config = dict(
    n_layer=8,
    d_model=896,
    n_head=14,
    n_kv_head=14,
    head_dim=64,
    d_mlp=3584,
    vocab_size=16384,
    activation='gelu',
    norm='layernorm',
    norm_place='pre',
    norm_eps=1e-05,
    positions='learned',
    qk_norm=False,
    attn_scale=0.125,
    bias='none',
    tie_embeddings=True,
    parallel_block=False,
    extras=['capped logits'],
    init='normal',
    init_std_qkv=0.0136,
    init_std_o=0.0136,
    init_std_up=0.0136,
    init_std_down=0.00681,
    optimizer='muon_variant',
    lr=0.000589,
    lr_mult_o=3.0,
    lr_mult_up=0.883,
    beta1=0.93,
    lr_head=0.0119,
    grad_clip=1.0,
    warmup_steps=200,
    schedule='wsd',
    decay_fraction=0.578,
    decay_shape='linear',
    final_lr_fraction=0.0,
    batch_tokens=131072,
    seq_len=512,
    doc_mask=True,
    train_tokens=1195000000,
    steps=9118,
    dataset='wikipedia_en',
)
Each number is 128 + 24 x the weight over the matrix's rms, rounded and kept within 0 to 255. Layers, rows and columns count from 0. Numbers have three digits each.

# v: layer 4 attention value, 896x896, rms 0.0219, rows 271-295, columns 128-255
# o: layer 4 attention output (transposed), 896x896, rms 0.0608, rows 271-294, columns 128-255
v271:136134136141115117132121131108102125092113119108104116136126147092116130093136152142144142157144111141103098143096153135133075149120150086095108111109172150134152117135096121135129119082125172132119140102078116124138129135134132161105150141138147144175130117179134081093143134150103113130121139125135136152162085124120152134133091109153086153113123148132134115103126112116115149159115
o271:114111146124112105135120147114159143135123126117147114107092163066130145133143151090130123126132108148150109172089140141142097140104101130184137156086080128144129093149130151093111179161131171091141142115161113108105107103124124105126143129089135119129153101106133133135141091129175147101145129096127117153131148107148101129124149108084132133139131103139148142140129120109123130110143
v272:143144132164099125150122102133142103094166112110111138098095121118110129107137130186109138091146108111122132160121153153155122118186123115140122120157141088128167147143140136146104146125140155104156096141127109144098186194145131132121110123123147136124131140171135100145103135113154136105126160128162154114120150133109153138152128125104085137151123126090117127109146091135091118107138
o272:174116076137123085101121123114096151106119065166116105154138096139139110135103119090120114149093132118128142144151112136132151106121162127182111103159078111161127132120125138098134120124123131112118117137140117126130110061113152132123118125116150127132153142121104138130095107135146116153124137090132143155131110112108115110138135137131174091150092119122091131166141112120152135127103
v273:146130150157095105165120092093171152161156108100160118151118093132072171083139075110139142079130126116133151139123145126153134119114093116103126132123107141142107170082103121136109106144182162132136138140110144114174098118151110144062141114124132114136121143158100156129172146122126114088135185089202144148091134133143127114136121107146070125101123135129142122125115165137117147152116
o273:105148138143119132125143128126125177172122128137110138107128144156146130156123117132166119150135117144107144105151105107099109148096135111141083130117148133111137121149137157150135125132135119115117121117154129132144157086123108125112146130131151158125133113151137109146115128103155140158122089124113148148131131100146099160106154146145144136139139120144106114132117100129122133126162
v274:138120118137100123161164100116183115121118107138106115100089111111135122088120135167130145147132123101142117122136133136144185129132143128130131115140144126097117141159112128128131106160116143105085141184156145125140095131144137117078128112150121130092102116115109136115097100158164136122129143131147119170111076084138152101152118104123144100128113132167160146097163164083133116124118
o274:136130145107114142139102136104122114167125122107129113139124102129109161149151152118109173144147136099122165092123116140132146127099108124140110117124124112145122131085111137115115158123130138168148104123095147161105135136106108114134110116153162133135148103156138174130150152118128155131129119123143133135136121176116132156141109126099105135102108158166114106123140117138157119150116
v275:126149113136120133145131132102126131088161140107140136175099118090113070128151089172137150132143141159128109112160150137152169133104163138149110127142152125136129153141127139139099143170178116113090125129154150120129114110167132141102119123146133169112131147115155125141140170119152122135149112103088153104146125160105121116121072154108109057111076132099133156098128093113107151165145
o275:115132157143112102122146119133136164136093105117173143151107116165116151137099122109094078153115143146103120112112125137115094111176132159144119142118109135139125107131149106083174119123167123107151110141124104158120166099173099106098129144157156119100120123167134138131116118123150108137100104101137124141109134122109132107132134122154140141123115139146132137144112114136142115112177
v276:128148114122064153122149118157112167138157114134141130152102138115126130134100121145099154146126167164131136114122119135145123074078121121161133134157143156128144124166131146163161114131128111129141150123118164100152142124118101133137090153129121111106115186133103130076148093143102120121142112120115158098104124118131108105106172110096127087171144121124136136150150174135182133147143
o276:124068127140153143126104108128154133099113093112119127121144154139116100156153126131135094127129126118146165113169152135103136173182095127106126145128174125152100135127129109127114138168133160110108098135139119114144092151101118145157136104151107143098106180090133145119131140080104120141089125147146133142119153159152140139146121115144127140107120142069129171128139123125146100132145
v277:113136145110139103124134154154104158109118108152143104108133118149109143151107126112121140128118111119139161156125175143115137127125122111113073102116075138128136110121148168138115124111145108126094126144126130141130090132136116137121155170121093109136099157143144106124115099136142127115129121129136112128137119153114099055147138124087129140130114109111154120150132173129154106167131
o277:175141098151175148149133133101146148099112143117152098123122142148145137170133118123065175137132160128124106070162140111109161109138118150138159143091136188124119120128116113154129098194128137146164136140125139054176133112109139137152107122126126101168111136098150154129129101134100132103072127098106137166077160128149152150139125124191119157141087120151120140119152166125168132111121
v278:139140147134180145087163115129142142158092151093154175140145126184085124167099126113139101132160152142128189170114126106131151136121180139103102141125122106119140144148130113126121122127135129143141132092137114144118100090095124073120163124114111082108165078166090147108122129133115118131142102160144133105106133125147147116118136139132103156125120147150125124129090209155169129126113
o278:113132113125104105172107182171117105146144152152149134138153161108151144134148144116119161138117159114108152117137142116135149131111081127104142117107132127138106128118096114086110129134181146147157155163097119102149146113152128130109137137135132121143111093084149172144157117131105184125129187119128163112127133127126144144156118162136115094159112130122121123128098082131135110132126
v279:144153102088079136126124153133105125093136125157122117123170143158137099126169147132136070118118143160102127116150103156154138107124155116091121115099141157127147193112115140175131082166135127141135159109122130113134152109143143134144178164117115136151146144087182140123086143097144097141151159165132107142161107123121159137141091165152106131159119129109126155125152105125146120140103
o279:090124143138114122127145104118134127105073171119120131144110123136101130084126111102141125100134111123137139133132112106149147118109150099153117144134124121140135129119110160133120134150122129118122128103094134137135119133122105114134138108109129150106109127104093136146126161146134133126099115129119127139127149135108132160126142117181119109150147143098115099129128117113137100135127
v280:103141120159125104132130089116146115151104114114124146084126123157107086131106097135117153132144127135163106121096114130127104157127147126151166118123128195157135146175111117122148107126072127136142078143142161127102106160149136089137152121097105102109147157127141173139111132137076099143101114159144121141130122163155132112119117137130136160131138135144137147099137150155115094116151
o280:106089159142145137159134127163094128081142177131134119113127098143155115150124120109128105123122112123092115130125109135098134153161111114122116140146168125131134158128139078154126175151140107146111097151146141061151104151149112098151136114151124117125133094166122117111135117115126137142127113161116121091115122081122142153109125125114162179126142127152109143152142134116116096169121
v281:127117148099075170129093135137110119145150136123114140130110120132122099092111125156115110092105124145157147119151153113120112112135146118144117099126130134121116081133142109166112130116160123154102162119166133111135108132156136125107149151100120144152086177123175120113142149127097111189126078136133124103147123126090139133153126113110170095126116126132146127168135135135115162118125
o281:120133103150152122114071097161129100143081143139160122133138171102116148168129142085149137132108150119102163098127094095148135102133115112117129169121153157130151144126145145163123108164122102119114125164152113173092121153118131117127151149162134168113143138077144110131116124070116148110160106164131122152159133146122115100145135159102113169133143161148124127115131150102157122115142
v282:147110170115155106152156135118171111147139107146157114126090154101121157138121119139120125103148127145144154157133159154110123131143119111139103119120171128154138115147131131162092159113153112092125122134128134132130129149111060086134138099155120150148100117114126129107159130130123114105085162136132100135123143100167126100073130149135136156147147113178147150124134159106127097128138
o282:105131106108105125109125131108114137131139159111126112109111091154113133146169138139163163137132113128140129066184172133134107106101107109119127123123103128134146177125146135128118158115130121131121152107106088123089145133140149139127091146104160113141162131106126139127119151137136154135140112106125143141116137129141136143159120060111100146119130133133147122152120128144132139115135
v283:159137131133103128137119144129113105162104128128129144138068109100123075126147142137117132142137086119137142143106064150097129130122139089151107119147135107124120153102181140114066119133161165146078074106173145121148162101114142167148102162134098107113164102099153111103145103116152116133163084104155103119155126132171155129143105124144127093110079105146124153145084126098141148141086
o283:139117130139129118165138104150148112108135186140108118104140128105161146099141127155120095136163117143136113129110145105136091082139117125140110139131107106125169095151099136113123124153180132098141158117129170095117125105082088153105123109143112129147101105135093154122062136128145170123105114177163101140118152144136112138137110161139180123149157168059114126131163110154104121123172
v284:129131153118118145160122125126123106130119130118159188141127121112131146148106103117099138120168146145133135122135162173181135134094112098167124105099148137108095157196140142115144113140188124092107149120056156125151127125137133123110135093135179152129126120140106135122113153136122147158137192136073119098145125116118133146108121141143125144125089146108127152140135094141134146106128
o284:118131125109155122110136122144109101123093124143117102126104063112167143152130161120144108112094165091120134121127116100123161163179140142119129092120126158133125120113098154135146138142093154107170138156134105136107107120101087178143163154098138110133135088129135103111175111131167122141126091111136122131140112158147129120125111089159155159140101130117151127154124098139134125139158
v285:104114147106165119131129113152132144172101150125129135103087155123114153100145139083141169162156116146099136136139092121110111108104113093101145154131089130105087117135136121111134135119119128167134150141145167142134105176118164127089087139104085149126155160140101143156162128122119108171154103145121120150160123130117169155151136128134099095113112097102101135117154137127156126135129
o285:120087116089120143131107186122134100129132134110134132149110092151143104108103123120126120127125088140128133141121174147161118123158134143140143136109145137135124117152130129122158142131112136136138124137140113160158092131162145097140106117152130119110158100134170145079140161116106167098128115112158152140111161134146152128133166120141191102172140159124129113124132119104104129127138
v286:095089107161120128126104098130135146079123135113145138167126143124104143114133089085150128142141116149126107143170136154145109133110121174119132129122104110087109121157107114093114137107125114089132159129129131131104148157108153167167095126142146076116122146185155147164145094144163122108096146144099102160122138109121122131121114124147143152126120133082106144106107123109125149104109
o286:127128139149110102106095145076089099142165130104144121139142129163121118119142120150137086138142120155141114134157146149185123100129164094135126138185127102149158146129106133081128138113106144136125158120132153141130133125154152070131158132107099133157114121165134137100117161116100175164163120094122091137106118171143163084123127110115083147143120124215162133082163132130147156110140
v287:136133118127129117161129157168136150161139122106085126115077129102113129093131125154107091108108092116123104107126160133054157165097145115154195144129150139119119147165131128095113115141162132149116153120141148105107138153121099130119122083144098132115147116121105121114132115130083154095129145099161112137159146123169121144140124120146092140136103113142127157129131085120167138127150
o287:141103163157131137133151139127156164104115094175084124102133080148134125144102113110160105078119106103080146106116117134102112131145123127138113144098145124141152109157131141117160112116126142147120106102178171147169142131106096135121151146139123150141135167138148116099157124127160139132119103124102131131154106143101155152149114125128154142136127152108119165114088129121132099123123
v288:151114125121104163119126163117109148083134126097117158200158142159132167136113121168136133124096119143136109143123171106132131115137139106149167138115112140137151137163180134139125156104104100150152161130134133161140146141137091178127096098140115152140152129157133109102127102125067129140124151138106098104120159134141134130161108125163092128209104142115154116112115151155157149144172
o288:143138180174087128139109163127133156146140137133107118123138163184131129124127122157110133112179126120143156114145138156127124103161155139105102130101146099127136135128142113097097146147123150139122124131129135143111104129124126121132175141103121134116128162088173129130118130104133127122146101077126116097132110131110134113146116132123160087132101117120101126117110120135096123120061
v289:126133110106114150130116131165142122114173127155131162133122084133196108112139134157146164136120141155090115106101099108116176114108157163103105088137167132123129114114099137116138102111116157174123123143129146119141159115117122098101153141110147178128120115122141099133136086141184113111141163137129160087075109149149092107134115126114140157115123155152109139127150111120106112147123
o289:118135131113146159110120116149112108148135205125155141145171103112126143159110102125139149128126155117170133173142122136119146147117119106150107138145132137147133132138158138151127123139147138117131094136134150089175110144109089166141128116147133098129099160119134126115129181114112136113105144097142133161132121162111108140130158120114135147137149140082163145123137116131114114095161
v290:133127118097108106099159158087139124088158131118128116124129120122109096122118096148104138154114173174171098109145129123078161104169136133124118061149105124119169139136101124148138131170103148145148112097145087111144122138137116136133134143133138171115150161118163082088157139157191134134117136134123188114071138119101136133166132119134148136129123144117125121115132141145130143150148
o290:128187118105085088146150088140126160150139134148159094155151128108092132129149128112167149135161104151086106164120111130169076132098126130131145158087107139138090189116160099109162105103116091132132102163121124093096137135114158146129117122163122099126075140133107165168117136148146094154131127124127076138127098151134120142090128110124168146161175088160134145160148120132128082110151
v291:139136084104138088091116169132153126060155120107133160074092131114134145088144154163166153140120145168121065151121121120163118101132160148100126109119155128078107116161138126131101146138113159147131146103117121178144105136141102143132125151123144118122136116130169089103097121170125113081108158129114171117136135134177115116122136144160160178155142126110147145117112137142112130119142
o291:143144178155165124111103083145094140108119212143158117158135114102138085120114115146148151118128110133124142121114134151154133124164177119129149123088096158170131118124121105124134112072125136099122104115121100101127167120117132126121125102162151142119156098145094158144098120091141107140173086104136150127123156129123121144109130118108116089154129107094109128113123139124095130125104
v292:128113130110124139135095115087134110087148120125154132165133124100119159110106137149147148159145139114118146128141091135153109109157163107144138090134156134099149123158198152087129133149154109139141091124125145119096128117133130112180140180131164067152121119127139148130121120118165119147156152116147114103134120141106096124219119140158125150089151119142111145117138070135100103131151
o292:119135141148153122144124126112100142154115048130133130160129156121113121125128102150147130132149126158147096131142124141179160150125129121099142111134109155132133112146115164133110138101116152108097084126147102106123114112137093143095140129107142149133138120154112117127095104169181153141128133143140097195101123148092136147135122136126111150116142125137107120148137156135127139123133
v293:146110118139152131128117132134174130158118152143129114127175112160109150126137120126106136128077160102118159147130107108103156133123101164128123128153162088149080143128127103153080122062160154136176166150104127124115144124143128155103154145132096107139128107094101118140096121106121132116140110131125135129122121149131182165111119128131092099127110107132112094155120124139157106101116
o293:151150183156082132146157126136126133125104164122159125147084137093153097167132139112131149150108143141141163123121099099152128117103102147146124146117157127092139130109095107130131133151139108117108139117151146145122130130141102090098133150115138126114142136097103152134142152103121147137142100118157115120127115125126106142138125113142127144145134162098095108132134121144128131141138
v294:121102096127144143138145096107124146131112143170114121171170099158120106167120104136140141131122139144121125134109123121111126123104132117106136118152132111123175134151139105156133102134160123136114110155092112112138109123161091104137149118138145132125151116114154149083124116121136125122132159099140097166146139126147120161143123131119101139077133155139082128145162127153091088105114
o294:100128168130127149122123143095119098106105060119131132132146146148136152090157143120127134173099153140123134119154107132125137105126170133165122132101145104146104133120141110130102139124117131131142156151142110146067115140096123125141135115143145115119089107127122108115112155136143146162111133157100097106110144114107151143094099121164163104152136112123111146160118139133126124093095
v295:112145133130140106134128150102086138120052098163115118084094075124145137145106156128102132112112123150125136122130144117122127123101146142135128141124150117097125128136143145093107152166204081139139122112096151133157170127085122152137157135125113113146118167130114106110108153147136160112089131132105088158138116133118093154158137128115124134138118151131085146102116117141106126124131